Weights of a small transformer language model: LayerNorm before each block, no biases in attention or MLP.
Each number is 50 + 12 x the weight over its row's rms, rounded and kept within 0 to 99. Layers, rows and columns count from 0. The size before them is the row's rms in percent of the matrix's.

# layer 3 attention key, 96x96, rms 0.228, rows 40-63, columns 0-95
088:59 36 49 54 62 40 61 33 29 58 41 37 42 43 44 62 60 34 55 48 55 52 29 54 36 49 49 40 33 52 36 60 45 44 53 48 30 52 54 39 71 55 42 74 37 45 44 28 44 50 74 50 54 56 44 58 46 58 41 59 86 31 42 33 51 42 49 43 71 48 57 41 66 60 45 47 59 43 67 41 71 78 57 51 64 56 70 52 58 56 59 52 45 20 54 44
095:76 39 32 56 55 42 55 42 40 41 44 63 64 68 57 56 47 49 72 29 63 46 69 59 39 59 40 53 49 32 61 42 67 57 58 45 55 68 53 56 66 43 54 38 35 49 45 22 27 57 61 48 47 36 71 51 29 63 52 51 60 45 42 40 37 40 60 26 63 50 41 63 55 46 64 35 64 47 54 58 50 67 33 54 57 36 47 39 23 50 56 65 28 48 56 42
109:47 47 48 55 38 38 62 45 38 50 38 40 58 37 62 63 50 53 29 46 52 48 35 59 68 61 65 57 24 66 58 52 67 72 53 56 38 37 66 51 50 64 47 50 29 46 51 46 61 40 43 64 67 68 66 26 61 71 54 61 61 50 56 53 41 32 25 50 49 40 53 23 29 52 38 29 33 49 47 40 59 62 56 60 46 45 51 61 41 55 46 45 34 74 42 63
082:48 41 58 57 44 57 28 38 75 41 68 58 55 33 66 58 56 29 40 61 66 50 31 55 48 38 51 47 68 40 62 52 53 33 27 40 44 42 48 38 47 49 48 50 59 24 49 62 38 64 65 42 51 24 45 26 49 41 61 47 45 56 67 45 54 51 42 72 47 65 60 45 53 62 22 47 58 52 41 40 57 28 59 62 66 59 38 37 68 43 41 45 49 50 26 54
086:46 56 48 50 44 48 69 41 55 63 20 59 48 65 44 54 44 62 53 59 51 72 34 64 33 33 55 47 47 38 52 46 23 52 61 46 72 60 36 60 54 45 52 53 55 35 39 28 63 57 41 52 39 43 41 46 35 68 45 26 62 51 49 57 53 67 48 52 73 32 42 44 38 67 54 39 41 37 51 54 52 77 56 60 54 37 59 76 58 54 52 36 37 47 49 22
097:40 31 43 66 76 64 61 36 42 65 58 24 55 56 51 56 39 41 53 25 74 26 48 34 52 61 64 58 26 53 55 66 52 66 49 56 41 50 34 49 68 45 39 35 56 58 53 35 54 46 56 42 64 52 40 40 57 37 56 56 67 49 53 29 70 63 27 53 56 62 56 65 41 43 49 62 52 36 35 65 49 53 49 48 45 57 56 65 37 62 62 65 61 47 48 31
094:41 42 63 72 37 45 38 48 47 43 65 47 47 39 42 61 34 51 47 65 55 47 51 69 65 61 68 42 77 42 56 49 43 45 55 61 50 56 35 46 36 58 56 57 55 59 48 60 43 44 60 39 65 49 51 17 39 50 44 63 49 48 42 61 56 72 34 51 43 30 46 45 71 47 61 62 52 77 74 29 19 56 53 44 42 66 61 33 32 46 36 52 56 34 58 47
085:64 24 25 65 31 53 49 43 52 75 52 37 54 76 62 46 46 45 51 41 49 45 53 74 48 60 59 75 56 50 57 51 56 58 55 57 51 42 42 62 57 49 52 52 35 49 30 44 72 43 44 61 42 66 46 36 68 29 57 51 63 67 31 35 33 82 41 56 37 44 58 69 39 53 47 37 59 57 37 74 54 53 54 55 52 30 46 36 51 56 55 49 52 64 47 52
088:57 59 38 58 38 50 36 38 48 56 64 46 35 41 41 65 67 62 54 51 40 62 48 56 62 55 68 36 29 35 43 57 54 48 57 53 38 37 48 48 60 45 55 39 31 51 40 61 45 48 41 60 57 52 30 33 54 36 60 37 31 53 70 56 36 47 67 40 59 51 30 34 51 29 38 79 47 61 62 35 48 45 59 56 50 45 80 70 68 67 66 28 36 42 39 46
082:22 62 56 43 63 70 42 62 28 31 34 40 34 50 54 46 42 66 46 61 48 63 36 75 49 46 45 48 56 46 53 67 57 35 64 66 58 72 71 56 40 33 44 42 37 67 36 51 55 34 49 64 40 66 66 63 40 53 31 47 63 46 61 43 49 53 46 50 51 53 50 25 62 30 40 39 49 53 55 58 51 50 74 40 54 61 32 44 55 57 69 41 68 63 49 52
106:47 29 64 38 82 43 34 58 65 48 54 55 40 66 49 29 30 38 31 35 46 40 57 51 50 61 70 54 41 62 60 55 57 29 51 25 50 67 44 53 49 41 53 44 61 67 48 65 42 63 62 25 59 44 48 54 37 68 43 41 37 30 51 70 54 76 46 31 58 58 59 38 48 58 46 42 59 41 52 31 42 51 73 52 35 48 38 58 55 57 40 38 53 40 57 53
087:38 55 41 57 73 47 46 68 57 49 58 41 42 50 32 43 12 40 58 29 46 52 56 59 42 46 47 48 52 20 29 75 46 47 52 43 58 66 34 50 65 56 55 49 60 61 61 72 31 37 75 49 57 74 49 36 53 36 46 67 57 54 45 45 59 62 40 48 54 42 40 34 49 59 63 47 56 62 61 49 65 63 32 33 54 70 38 49 41 36 38 47 46 51 59 53
088:57 44 38 57 59 48 64 57 70 54 49 49 52 69 33 53 59 60 48 38 60 54 50 50 48 66 63 61 63 68 18 47 42 44 56 46 81 59 54 35 55 29 36 27 70 42 56 48 31 45 41 35 56 57 68 30 51 52 47 46 57 57 47 63 54 67 33 50 41 45 46 69 37 43 49 27 63 40 52 33 43 25 49 55 71 65 62 61 62 48 48 58 56 62 66 49
111:38 39 57 61 44 49 47 43 46 63 47 37 20 69 65 70 39 44 55 37 48 50 72 56 41 59 26 48 26 61 37 68 49 69 61 30 36 51 56 53 50 46 63 31 41 64 51 49 48 48 44 54 65 57 54 43 72 60 37 59 71 44 58 50 60 49 24 39 30 54 52 60 47 51 48 28 40 71 42 41 55 37 50 40 45 61 67 64 43 48 62 46 70 39 66 50
096:32 24 42 61 56 42 51 46 38 48 62 66 46 56 53 50 48 61 56 33 58 48 38 51 59 52 39 51 41 51 54 81 64 65 63 63 40 68 54 59 53 40 56 35 52 63 33 64 33 59 53 43 64 67 40 54 57 76 30 50 29 28 49 49 53 48 36 52 51 48 53 48 42 75 37 48 46 46 52 66 67 50 34 39 27 36 69 57 47 47 32 64 23 37 53 43
099:61 55 44 55 53 76 78 52 47 49 36 43 48 36 64 38 32 61 46 05 56 49 36 45 25 45 47 50 46 35 38 54 49 48 65 45 41 60 64 49 62 49 41 34 36 81 49 59 56 43 57 52 55 25 45 39 58 41 42 35 40 48 55 52 39 39 52 32 39 59 38 40 43 52 59 54 41 37 39 47 64 32 62 59 42 40 68 43 65 63 68 46 56 41 54 48
102:65 54 70 62 42 51 69 63 59 40 47 48 55 20 62 47 64 53 62 58 66 41 43 43 26 35 47 58 49 50 50 46 31 43 62 68 45 55 51 43 29 49 30 32 73 49 37 59 57 48 58 50 51 24 42 50 66 43 39 37 60 47 45 49 24 26 39 45 51 69 62 42 43 65 66 49 59 51 37 56 61 41 47 54 41 57 50 46 37 64 34 65 35 48 40 27
089:41 54 68 38 46 78 57 47 51 49 56 59 50 54 33 34 50 71 45 62 38 63 45 39 49 63 49 42 49 40 63 66 22 41 46 41 50 20 54 58 49 27 23 67 51 45 51 54 28 44 54 44 44 32 69 49 38 61 44 37 43 43 72 60 54 64 44 70 58 30 40 44 42 42 58 43 57 64 51 46 59 45 55 43 40 49 52 49 61 52 42 23 70 72 38 45
107:48 56 49 59 40 34 58 51 62 71 65 48 72 46 32 50 51 43 34 51 62 31 47 57 33 40 48 58 58 41 62 53 48 43 60 64 66 51 79 60 46 44 57 36 25 39 76 51 78 42 36 80 42 38 29 52 51 38 55 37 68 59 56 55 44 70 42 41 59 68 55 55 50 57 65 47 69 48 54 55 43 51 64 32 40 42 57 34 44 55 37 69 49 47 43 46
084:52 64 43 75 36 58 34 47 48 32 37 59 49 46 59 72 45 34 31 39 38 39 23 36 59 57 52 52 20 48 52 62 42 54 57 48 50 45 54 30 38 38 42 49 75 49 61 45 48 55 63 46 61 57 39 40 53 55 59 52 38 65 61 67 45 47 57 17 50 38 43 37 72 51 39 55 53 78 33 53 52 37 45 55 38 56 58 47 63 53 48 37 39 32 65 61
092:59 46 45 33 42 42 67 27 48 47 66 44 40 52 56 67 34 39 51 70 31 62 49 57 60 48 55 42 45 60 68 58 42 56 26 48 63 50 50 51 59 45 38 41 39 56 46 47 63 41 52 38 46 66 50 66 44 71 59 70 63 47 33 59 70 71 44 43 58 53 53 39 53 44 37 32 33 78 57 36 21 64 47 42 44 58 57 52 66 29 51 42 42 77 58 58
113:46 33 31 58 56 44 60 44 49 38 54 55 42 48 50 53 51 46 51 36 40 71 67 53 75 65 41 39 38 52 31 73 36 67 41 45 57 79 40 72 48 46 71 50 50 64 42 37 31 59 49 35 58 50 64 47 30 42 58 75 73 44 52 40 41 65 55 44 39 44 39 34 57 32 52 47 48 62 61 48 31 52 52 58 58 60 36 65 47 23 44 44 53 56 55 63
098:45 54 35 49 52 46 57 62 65 41 52 52 25 35 81 54 66 47 52 64 51 66 52 31 35 55 49 46 65 65 63 59 56 52 44 25 51 37 51 54 52 55 37 56 52 56 48 34 61 31 32 60 53 27 30 57 45 54 54 45 27 54 61 60 63 46 50 37 54 32 59 57 53 64 44 26 59 37 32 65 56 46 67 31 60 44 51 48 37 37 48 74 60 36 37 36
097:27 45 54 50 50 57 41 82 61 30 58 49 66 37 50 47 56 36 34 74 49 45 46 40 42 61 37 32 65 47 45 34 45 43 64 35 57 48 44 41 55 42 58 47 55 58 68 42 36 47 54 31 51 55 44 46 67 34 67 38 53 80 55 43 21 37 38 55 50 66 52 42 54 65 37 52 55 38 66 36 60 57 48 51 53 42 73 57 52 42 57 64 62 77 39 51
# layer 3 attention query, 96x96, rms 0.224, rows 41-63, columns 0-95
091:44 47 47 86 65 31 46 63 48 78 49 60 24 27 49 27 53 59 49 30 65 61 56 39 30 50 42 64 50 53 38 52 55 57 55 58 49 58 62 58 54 82 43 55 45 29 50 57 47 39 43 40 61 33 44 57 29 54 60 56 34 50 51 50 47 62 50 54 71 55 56 60 56 79 57 54 55 55 26 60 55 37 49 48 50 43 41 51 43 47 45 60 32 45 65 50
101:46 80 55 43 51 62 57 71 60 34 34 62 32 35 46 44 62 49 42 54 26 59 48 50 67 57 49 24 46 45 58 58 34 48 56 52 50 44 21 70 54 53 57 50 55 31 55 57 60 44 68 54 52 79 53 47 43 57 53 53 51 46 52 51 61 48 48 43 41 70 19 47 61 53 62 43 60 65 64 57 43 55 36 48 29 48 32 51 66 32 46 61 56 35 74 41
094:43 76 44 15 45 51 26 25 40 37 66 31 45 42 76 73 57 57 42 65 64 59 55 46 61 58 65 43 34 62 28 43 44 48 55 58 54 30 68 42 47 43 44 33 36 50 74 44 55 56 44 47 28 55 57 54 50 41 45 47 69 58 58 63 56 64 49 52 48 61 43 33 58 64 36 62 49 56 55 55 41 48 46 56 57 59 55 56 67 51 36 41 45 50 46 31
097:39 38 55 48 53 51 64 72 50 69 53 60 50 52 72 58 22 53 27 56 60 45 38 63 56 39 38 45 51 38 52 43 62 31 54 46 38 56 56 50 47 45 46 52 54 64 75 25 59 54 62 52 53 46 61 43 64 62 32 56 59 43 58 48 41 71 27 62 43 70 51 80 49 49 51 53 55 42 41 61 37 37 67 22 52 42 68 44 45 70 64 59 53 38 46 31
092:68 65 47 49 63 38 55 47 38 65 62 60 36 57 33 53 57 34 61 38 75 62 65 53 57 56 40 63 48 50 52 44 74 74 41 58 37 67 45 68 49 29 53 43 65 21 80 52 56 43 56 43 65 71 72 44 50 47 29 61 57 33 66 68 55 51 54 53 41 34 61 63 52 56 52 39 42 52 42 53 55 47 33 43 64 50 31 38 46 49 43 37 46 50 50 48
099:34 43 52 53 42 49 80 53 45 35 58 49 44 52 51 35 43 58 53 53 54 55 93 50 62 32 69 58 60 56 48 39 51 59 37 45 66 50 49 47 29 26 58 67 49 38 53 64 76 56 49 75 43 49 61 55 46 42 52 46 58 45 83 62 51 61 79 48 55 54 32 58 55 52 55 54 52 24 58 60 60 65 55 48 48 48 59 52 35 56 38 47 50 58 65 55
092:68 30 36 41 59 37 40 46 38 44 52 67 35 18 67 55 61 36 53 34 61 53 59 56 42 49 56 43 63 55 45 61 56 26 60 45 33 38 44 31 53 55 55 80 42 58 69 55 38 50 37 49 60 57 35 32 55 47 56 50 37 40 61 59 45 60 41 49 42 61 64 44 61 47 26 51 71 48 47 27 35 37 32 49 35 48 34 56 49 40 43 46 69 31 57 45
093:78 45 51 37 21 62 54 61 35 39 51 59 56 69 44 53 35 37 46 54 40 30 44 65 73 64 50 82 57 33 42 50 40 50 43 47 54 46 51 30 36 50 51 55 55 68 51 59 52 25 67 31 52 45 51 38 49 44 61 44 59 58 47 68 36 51 22 49 41 36 44 64 32 70 53 59 48 44 33 37 38 39 36 59 50 56 42 40 53 50 50 50 49 42 64 69
080:63 50 46 60 27 67 56 43 48 47 54 57 44 29 61 67 49 47 66 56 39 54 41 58 44 40 41 40 55 73 56 50 51 50 48 56 44 46 35 58 50 52 55 31 46 62 62 56 68 67 61 43 63 46 61 54 48 73 68 33 55 43 32 67 35 49 66 53 53 61 53 55 74 43 73 30 26 35 69 41 54 63 17 61 56 52 65 54 56 41 44 64 68 66 53 38
104:55 80 49 46 67 53 55 63 58 43 37 49 39 68 53 58 31 50 65 44 65 63 47 37 46 37 42 48 43 56 45 58 34 60 53 45 60 41 29 54 19 33 33 68 70 41 66 58 39 70 36 66 39 25 46 21 31 55 43 54 61 48 38 48 79 44 44 59 45 52 45 67 47 37 61 34 51 42 52 63 59 59 40 66 48 52 53 48 56 47 49 46 66 47 54 51
089:44 39 33 43 60 44 54 46 50 48 47 29 42 51 37 50 52 44 60 43 57 53 52 26 42 32 49 54 53 57 73 44 31 68 15 64 37 27 66 45 39 36 44 62 47 49 49 44 64 65 53 45 60 48 71 39 61 48 66 57 38 45 51 49 67 75 66 50 77 53 61 40 45 31 57 46 38 39 39 40 54 41 57 66 26 61 47 67 38 56 38 63 45 57 49 65
090:64 47 39 55 63 68 26 56 54 57 71 55 51 42 54 47 42 30 48 53 50 38 44 65 36 31 47 46 33 80 52 49 45 67 60 61 53 61 30 45 56 55 40 50 35 52 49 52 41 60 25 59 54 41 64 49 62 29 45 38 64 48 76 43 48 46 61 41 52 65 40 42 60 42 52 63 74 29 57 48 37 50 41 50 57 58 48 44 30 69 54 26 75 55 67 58
111:67 63 36 67 44 41 46 47 72 67 59 53 42 51 40 32 52 66 47 32 35 48 42 24 77 41 39 42 61 53 39 41 61 60 27 59 62 48 27 43 53 53 38 61 63 35 52 50 45 61 52 44 55 45 63 43 26 28 49 60 43 52 65 50 49 72 73 40 39 46 52 41 50 36 61 38 44 51 42 46 42 59 50 36 58 65 52 52 40 31 36 46 50 42 65 80
102:53 46 68 53 56 49 39 49 78 76 53 52 64 41 55 31 41 43 59 61 50 44 80 42 46 71 31 59 65 46 54 54 41 67 33 54 49 52 32 53 53 50 51 58 58 41 49 26 42 50 51 12 61 49 47 53 38 35 61 51 62 49 50 56 55 52 55 41 64 62 33 55 62 44 37 41 47 60 42 53 54 63 60 62 57 43 45 59 12 29 67 60 66 49 51 48
091:55 50 46 50 42 41 45 36 28 72 37 36 42 42 51 49 48 39 67 36 71 52 36 70 45 56 51 50 65 59 60 55 54 73 54 40 45 36 47 53 38 44 51 43 52 72 48 69 49 27 63 53 66 55 31 45 47 67 74 68 57 46 39 45 57 51 28 64 55 56 49 42 47 40 50 52 36 59 20 59 57 55 54 61 39 28 49 28 30 40 45 59 52 31 30 68
098:46 58 42 35 65 53 43 37 38 52 36 17 44 53 62 47 32 53 54 45 47 54 47 52 43 57 40 60 35 42 73 45 64 49 52 63 50 56 52 61 99 50 68 48 62 39 52 37 57 47 59 49 25 61 52 65 48 69 40 58 31 60 58 67 40 66 31 45 38 51 55 53 32 74 51 44 40 51 44 53 62 68 50 59 54 51 53 52 42 61 53 39 42 34 64 54
094:56 45 61 40 68 71 48 66 64 62 49 58 49 50 31 41 56 51 58 55 38 50 20 57 53 41 41 41 50 51 30 33 40 49 68 54 57 52 23 46 68 31 47 35 58 58 69 71 58 51 67 43 45 66 45 35 55 51 39 44 51 60 75 26 33 50 68 45 66 52 54 50 37 39 37 38 40 41 54 60 46 70 62 66 51 45 52 41 61 32 62 43 47 55 41 26
103:44 20 54 53 37 47 47 43 43 52 59 43 55 70 71 53 50 48 42 46 57 54 51 45 34 76 55 48 62 61 50 71 65 50 53 71 57 25 42 63 58 70 42 66 49 75 46 40 51 54 49 64 58 51 47 69 71 44 48 36 32 41 44 59 38 69 55 25 47 49 72 46 45 48 40 69 68 61 35 41 62 50 48 58 37 37 43 36 49 58 40 39 60 70 44 33
088:46 63 54 56 64 36 44 48 47 27 66 42 33 60 28 53 50 70 45 56 42 56 57 59 45 56 35 45 51 43 63 32 28 60 20 30 68 41 36 47 40 66 43 50 60 51 50 45 67 20 53 52 47 48 51 36 60 64 30 70 63 51 60 75 37 52 39 56 49 50 51 45 45 51 43 36 56 58 43 52 80 48 48 48 64 76 43 51 46 34 60 44 44 62 65 52
098:41 44 50 61 54 53 38 68 42 25 34 57 56 54 25 59 40 66 58 42 43 59 48 25 54 51 60 44 73 51 37 44 68 24 30 55 30 40 47 45 21 64 53 28 66 39 65 56 66 41 42 48 57 50 43 61 45 33 52 29 57 58 71 55 67 68 49 58 43 58 52 61 51 54 46 49 68 29 54 55 46 46 64 43 46 62 50 66 48 56 42 51 62 32 55 57
110:63 41 35 60 42 56 30 65 42 43 41 59 46 48 15 42 37 58 38 48 47 38 62 44 59 46 61 56 77 43 69 29 44 45 30 49 50 47 53 53 30 44 36 37 53 41 58 64 59 45 57 63 55 41 57 46 29 31 48 51 41 29 58 54 67 35 69 66 63 33 46 55 66 37 54 55 34 45 38 55 37 43 34 48 69 52 57 52 38 53 42 48 69 58 75 58
101:42 23 53 64 63 38 30 37 46 54 60 49 59 61 52 47 69 22 53 69 79 59 28 47 81 52 53 48 38 46 33 67 35 42 70 61 37 45 45 55 59 37 44 45 50 54 31 49 39 50 40 62 48 41 44 65 53 62 24 48 49 32 46 59 51 51 64 36 50 59 49 51 58 65 40 40 52 44 69 70 62 68 43 48 58 63 49 36 58 37 58 40 50 41 54 43
104:44 40 49 44 45 66 27 66 45 36 74 30 60 21 40 48 63 47 63 64 46 31 35 46 48 59 76 69 41 57 63 58 71 30 58 59 56 54 60 55 37 42 39 58 57 56 17 71 51 55 62 50 39 55 61 39 48 40 33 42 34 76 40 61 49 41 38 49 40 44 46 51 46 44 31 55 56 51 37 48 49 53 52 47 60 41 60 49 60 71 56 46 57 50 64 61
# layer 3 attention value, 96x96, rms 0.224, rows 32-44, columns 0-95
104:31 32 55 46 31 44 52 62 40 52 54 49 29 27 64 61 46 54 44 54 58 35 45 71 59 62 47 55 55 44 57 67 49 69 40 78 29 45 54 67 39 61 19 41 53 58 19 25 44 53 33 65 46 24 42 55 47 51 38 38 37 58 54 62 59 46 54 66 49 68 63 47 62 50 55 47 45 45 49 47 56 41 47 54 45 42 31 46 58 28 62 45 45 40 58 54
102:58 59 42 49 53 36 64 55 45 36 47 62 56 26 44 48 38 48 45 50 47 29 57 54 26 60 38 72 44 60 60 38 59 58 38 53 59 54 48 50 68 32 74 69 56 46 71 51 29 35 58 47 39 77 50 55 50 45 49 56 56 38 72 37 54 65 43 50 34 50 62 64 36 62 73 47 58 41 65 77 48 46 37 59 73 57 43 58 48 46 30 53 47 35 51 33
093:66 64 54 28 57 50 66 58 65 48 49 39 32 48 21 68 49 34 56 45 42 40 66 39 37 35 62 58 40 36 40 58 44 69 53 53 40 61 69 70 57 39 39 50 47 38 45 39 52 62 63 56 61 56 62 55 49 53 50 61 58 54 58 45 41 75 55 38 38 41 71 79 42 34 49 57 60 67 70 24 35 56 59 43 62 39 64 60 41 53 43 64 44 66 57 48
100:46 70 54 60 25 55 37 50 22 58 57 38 53 45 41 38 57 33 43 36 68 72 48 65 39 37 46 48 72 66 37 45 59 48 26 31 55 59 32 49 40 54 28 35 49 69 56 49 42 69 58 52 45 44 56 32 35 56 44 39 35 71 38 41 51 46 55 46 44 67 57 32 48 44 43 63 62 63 57 60 68 58 72 55 51 73 52 51 42 48 53 59 65 47 45 42
092:56 45 48 59 60 74 32 53 84 63 54 39 48 44 55 57 55 42 60 28 48 52 54 48 37 55 53 50 58 48 36 38 53 52 52 43 88 47 63 49 33 39 37 47 56 57 62 74 53 52 35 48 45 39 54 49 46 53 39 60 47 59 64 68 54 54 29 63 21 56 44 62 47 52 56 56 53 52 62 56 41 59 67 26 37 63 41 36 31 51 43 50 21 30 51 65
110:45 34 60 45 44 47 43 42 51 59 55 43 48 72 34 57 49 42 49 34 58 61 54 62 74 66 63 51 40 33 62 68 65 44 62 63 55 56 50 63 38 53 29 42 41 47 29 44 56 45 31 66 33 45 46 60 61 47 50 39 24 59 31 45 63 44 41 31 67 61 39 42 52 54 71 44 64 69 44 50 59 57 41 78 36 46 49 54 70 46 31 36 52 74 56 54
112:47 68 48 46 48 60 35 20 47 65 55 66 70 29 46 53 51 36 44 48 61 44 33 36 38 62 49 22 19 57 70 58 67 34 48 45 45 69 48 65 52 58 39 47 47 43 68 60 44 71 54 54 66 48 64 58 60 49 63 45 40 62 63 48 47 38 58 61 47 30 49 52 57 68 39 50 39 58 40 35 67 45 65 45 76 60 51 41 47 44 44 33 53 65 52 43
079:50 46 53 65 38 67 36 37 52 55 52 43 49 32 50 59 51 59 50 61 63 34 48 32 68 37 51 22 32 61 65 52 64 65 37 43 31 68 46 49 59 46 51 38 46 54 60 50 69 40 47 51 57 40 55 43 22 54 57 61 37 53 64 66 32 40 57 54 49 45 46 50 46 47 35 62 49 55 56 27 68 38 69 83 49 41 40 32 66 53 40 38 63 44 68 32
104:32 51 41 38 63 54 64 43 49 67 42 62 45 40 48 54 61 48 46 34 51 61 17 36 40 62 59 36 62 41 55 46 47 37 66 66 57 55 45 60 55 50 39 55 69 43 42 72 44 61 51 51 56 83 70 43 39 43 52 48 48 44 54 32 54 67 53 44 40 62 56 45 50 74 47 52 80 41 48 67 36 47 64 53 45 60 27 64 49 49 49 60 20 59 43 29
107:60 54 41 58 62 38 68 49 48 38 60 66 64 57 57 17 59 48 45 35 56 40 60 61 50 58 45 46 40 53 57 71 41 49 33 38 40 71 39 44 56 44 61 37 65 61 33 70 71 49 61 48 17 36 44 47 46 34 53 59 43 34 60 70 55 55 43 51 64 36 37 51 49 52 55 23 51 56 66 66 55 57 40 23 49 44 57 53 65 55 50 64 43 66 49 34
082:53 42 59 56 47 42 27 47 58 36 40 37 53 34 55 49 31 60 41 41 35 29 62 54 41 22 46 63 62 61 42 56 56 30 58 25 51 53 42 59 71 39 51 40 43 56 33 47 53 48 60 39 58 63 51 66 21 71 45 66 40 68 32 30 56 55 47 41 69 38 49 47 43 58 39 46 59 51 29 62 56 52 54 62 52 38 71 70 37 50 61 38 38 49 42 38
095:36 59 56 40 50 52 55 54 57 54 63 54 47 36 55 57 65 35 52 62 40 87 49 52 40 38 35 60 35 46 58 48 72 30 40 57 39 39 46 46 60 67 40 39 25 26 61 32 56 69 56 49 75 53 51 53 58 65 41 48 68 45 52 60 66 47 44 42 49 46 68 55 55 57 47 62 57 44 50 47 47 53 33 43 54 51 27 78 46 40 43 62 55 63 27 26
096:31 67 51 60 78 50 64 29 33 49 52 27 38 67 43 53 41 47 55 62 81 48 45 30 61 56 40 50 53 49 57 52 35 52 33 52 39 41 43 68 54 60 40 50 38 62 41 44 55 53 48 50 49 43 74 71 50 54 47 48 68 53 50 58 52 49 44 34 63 24 47 24 47 38 47 55 50 34 60 55 44 35 52 77 56 52 38 48 49 71 35 78 45 52 53 42
# layer 3 attention output (transposed), 96x96, rms 0.186, rows 32-44, columns 0-95
100:58 58 59 51 35 57 47 68 59 44 71 34 60 47 49 37 75 67 24 47 44 46 71 29 38 50 50 51 47 40 55 40 43 29 50 27 57 64 61 35 38 59 75 53 44 34 71 80 41 51 68 51 39 57 55 60 52 44 56 54 47 47 54 39 36 53 49 43 50 39 48 51 23 42 30 53 34 61 51 58 53 36 45 46 36 58 51 47 59 75 43 36 68 63 57 55
099:46 21 71 40 53 69 66 25 69 66 61 40 31 50 61 52 56 55 45 48 70 70 48 39 57 24 66 50 50 47 36 68 43 47 43 44 40 40 49 60 50 41 32 38 65 57 46 54 49 74 47 52 55 15 73 46 50 59 46 45 49 46 46 39 62 68 59 56 68 54 42 51 47 54 38 74 47 59 50 46 75 47 61 53 45 47 66 42 42 46 60 58 55 55 43 45
092:36 51 58 70 48 60 66 35 34 48 45 59 63 35 68 57 55 51 54 61 64 62 29 58 66 61 49 68 54 53 39 59 55 36 52 52 44 51 52 54 27 62 58 42 52 48 62 77 59 62 62 32 42 54 36 50 56 42 44 36 53 26 34 64 50 41 44 46 59 52 23 41 66 65 37 65 52 36 58 82 46 54 51 56 50 54 40 40 56 55 60 20 49 37 36 69
093:41 38 52 61 59 48 44 46 47 55 45 62 45 69 42 45 50 65 66 62 37 55 50 46 42 54 58 45 44 21 58 56 48 43 72 54 49 31 71 48 65 46 54 51 56 45 60 55 37 26 39 55 58 59 48 70 46 56 66 46 87 62 53 50 59 51 44 62 37 24 37 56 50 45 53 45 40 36 69 45 19 54 27 39 41 36 63 38 28 47 54 58 34 34 57 65
097:48 42 37 52 46 40 59 53 34 58 48 59 56 39 50 67 51 57 47 60 45 43 40 31 56 39 67 50 44 58 44 52 72 42 32 50 29 59 37 50 68 79 48 58 44 29 45 11 70 41 64 53 48 63 60 55 53 55 69 38 66 37 21 44 29 59 58 38 63 31 54 36 61 49 60 50 55 61 45 58 54 45 49 31 71 57 56 56 68 64 55 44 45 55 56 58
099:32 81 42 62 46 46 51 56 54 25 57 31 60 59 48 51 60 45 51 78 45 48 40 48 54 68 54 37 56 64 66 27 35 54 53 35 55 55 30 30 56 46 83 37 56 56 66 39 56 60 47 35 48 48 37 38 49 62 46 56 59 57 76 51 55 61 50 49 54 43 39 43 42 65 22 60 47 38 68 54 42 38 43 55 57 65 52 38 38 47 50 65 37 54 64 34
113:30 31 58 34 53 41 57 53 52 45 49 56 37 65 54 58 50 54 59 54 61 50 55 74 56 45 42 66 62 49 51 48 45 43 57 68 54 31 34 51 58 47 63 48 67 62 47 31 69 16 40 53 42 60 31 46 37 70 51 39 61 33 26 46 51 65 41 51 54 66 44 46 29 54 55 61 52 56 65 65 35 78 38 46 20 44 60 52 42 61 45 53 56 40 39 65
080:50 37 57 47 30 60 54 64 59 56 42 51 51 30 61 37 36 47 51 47 45 63 60 69 49 41 42 54 67 39 29 29 45 54 55 60 53 22 39 46 50 48 71 68 54 56 62 46 62 29 62 49 53 73 27 44 59 46 52 28 54 53 51 56 46 74 40 54 43 65 52 67 29 43 30 59 77 50 55 49 34 63 45 20 44 57 70 57 49 41 55 41 48 45 39 53
102:33 52 53 59 44 45 37 43 58 17 50 44 51 60 71 55 52 55 64 41 54 48 65 42 45 36 60 38 47 51 37 53 49 34 35 51 40 52 40 67 23 39 58 30 46 48 51 30 67 36 41 35 39 19 31 54 54 56 50 55 62 48 50 42 43 46 61 35 47 35 33 60 62 41 69 43 26 55 33 43 47 38 42 42 54 56 78 32 55 55 42 47 62 33 64 52
111:58 61 31 45 54 63 45 31 36 54 64 25 29 40 58 51 35 37 63 66 69 61 43 33 36 48 50 50 47 75 43 42 44 34 78 54 56 36 57 45 64 42 59 54 48 44 52 31 44 59 23 61 46 65 62 54 56 59 49 44 60 54 34 34 62 32 79 34 33 76 52 35 55 39 57 58 66 45 54 40 36 57 47 50 47 52 61 43 52 42 48 61 51 57 44 54
085:49 37 39 47 59 55 64 41 38 70 33 56 51 57 44 45 37 64 60 56 52 52 39 50 53 55 49 63 61 30 45 43 40 81 37 59 45 44 68 30 41 42 26 52 42 52 85 69 46 52 66 41 36 33 40 26 59 42 58 51 45 42 74 73 56 38 72 45 37 48 56 51 72 31 62 56 49 45 60 42 56 47 39 51 59 56 41 57 46 57 37 59 67 41 45 55
099:73 51 62 68 55 38 35 40 41 58 62 66 45 46 49 54 51 71 52 42 66 06 48 41 63 61 47 65 50 70 51 60 47 51 40 48 58 50 51 43 55 32 53 43 59 69 52 78 40 43 40 56 51 44 39 64 45 43 50 33 31 39 67 30 38 40 45 56 43 55 55 48 48 49 61 38 38 32 59 70 45 56 44 48 47 50 48 47 44 49 73 52 47 30 72 79
084:55 61 45 43 10 63 34 55 60 40 37 67 56 47 58 36 57 71 37 48 49 54 43 56 46 50 51 57 48 65 38 47 56 56 68 36 52 44 50 68 34 43 62 34 43 52 51 74 42 41 49 43 48 61 37 32 52 77 41 49 29 41 50 58 55 33 36 37 42 61 54 49 47 45 55 59 59 41 40 25 23 71 55 52 53 45 59 55 61 24 69 41 40 68 46 55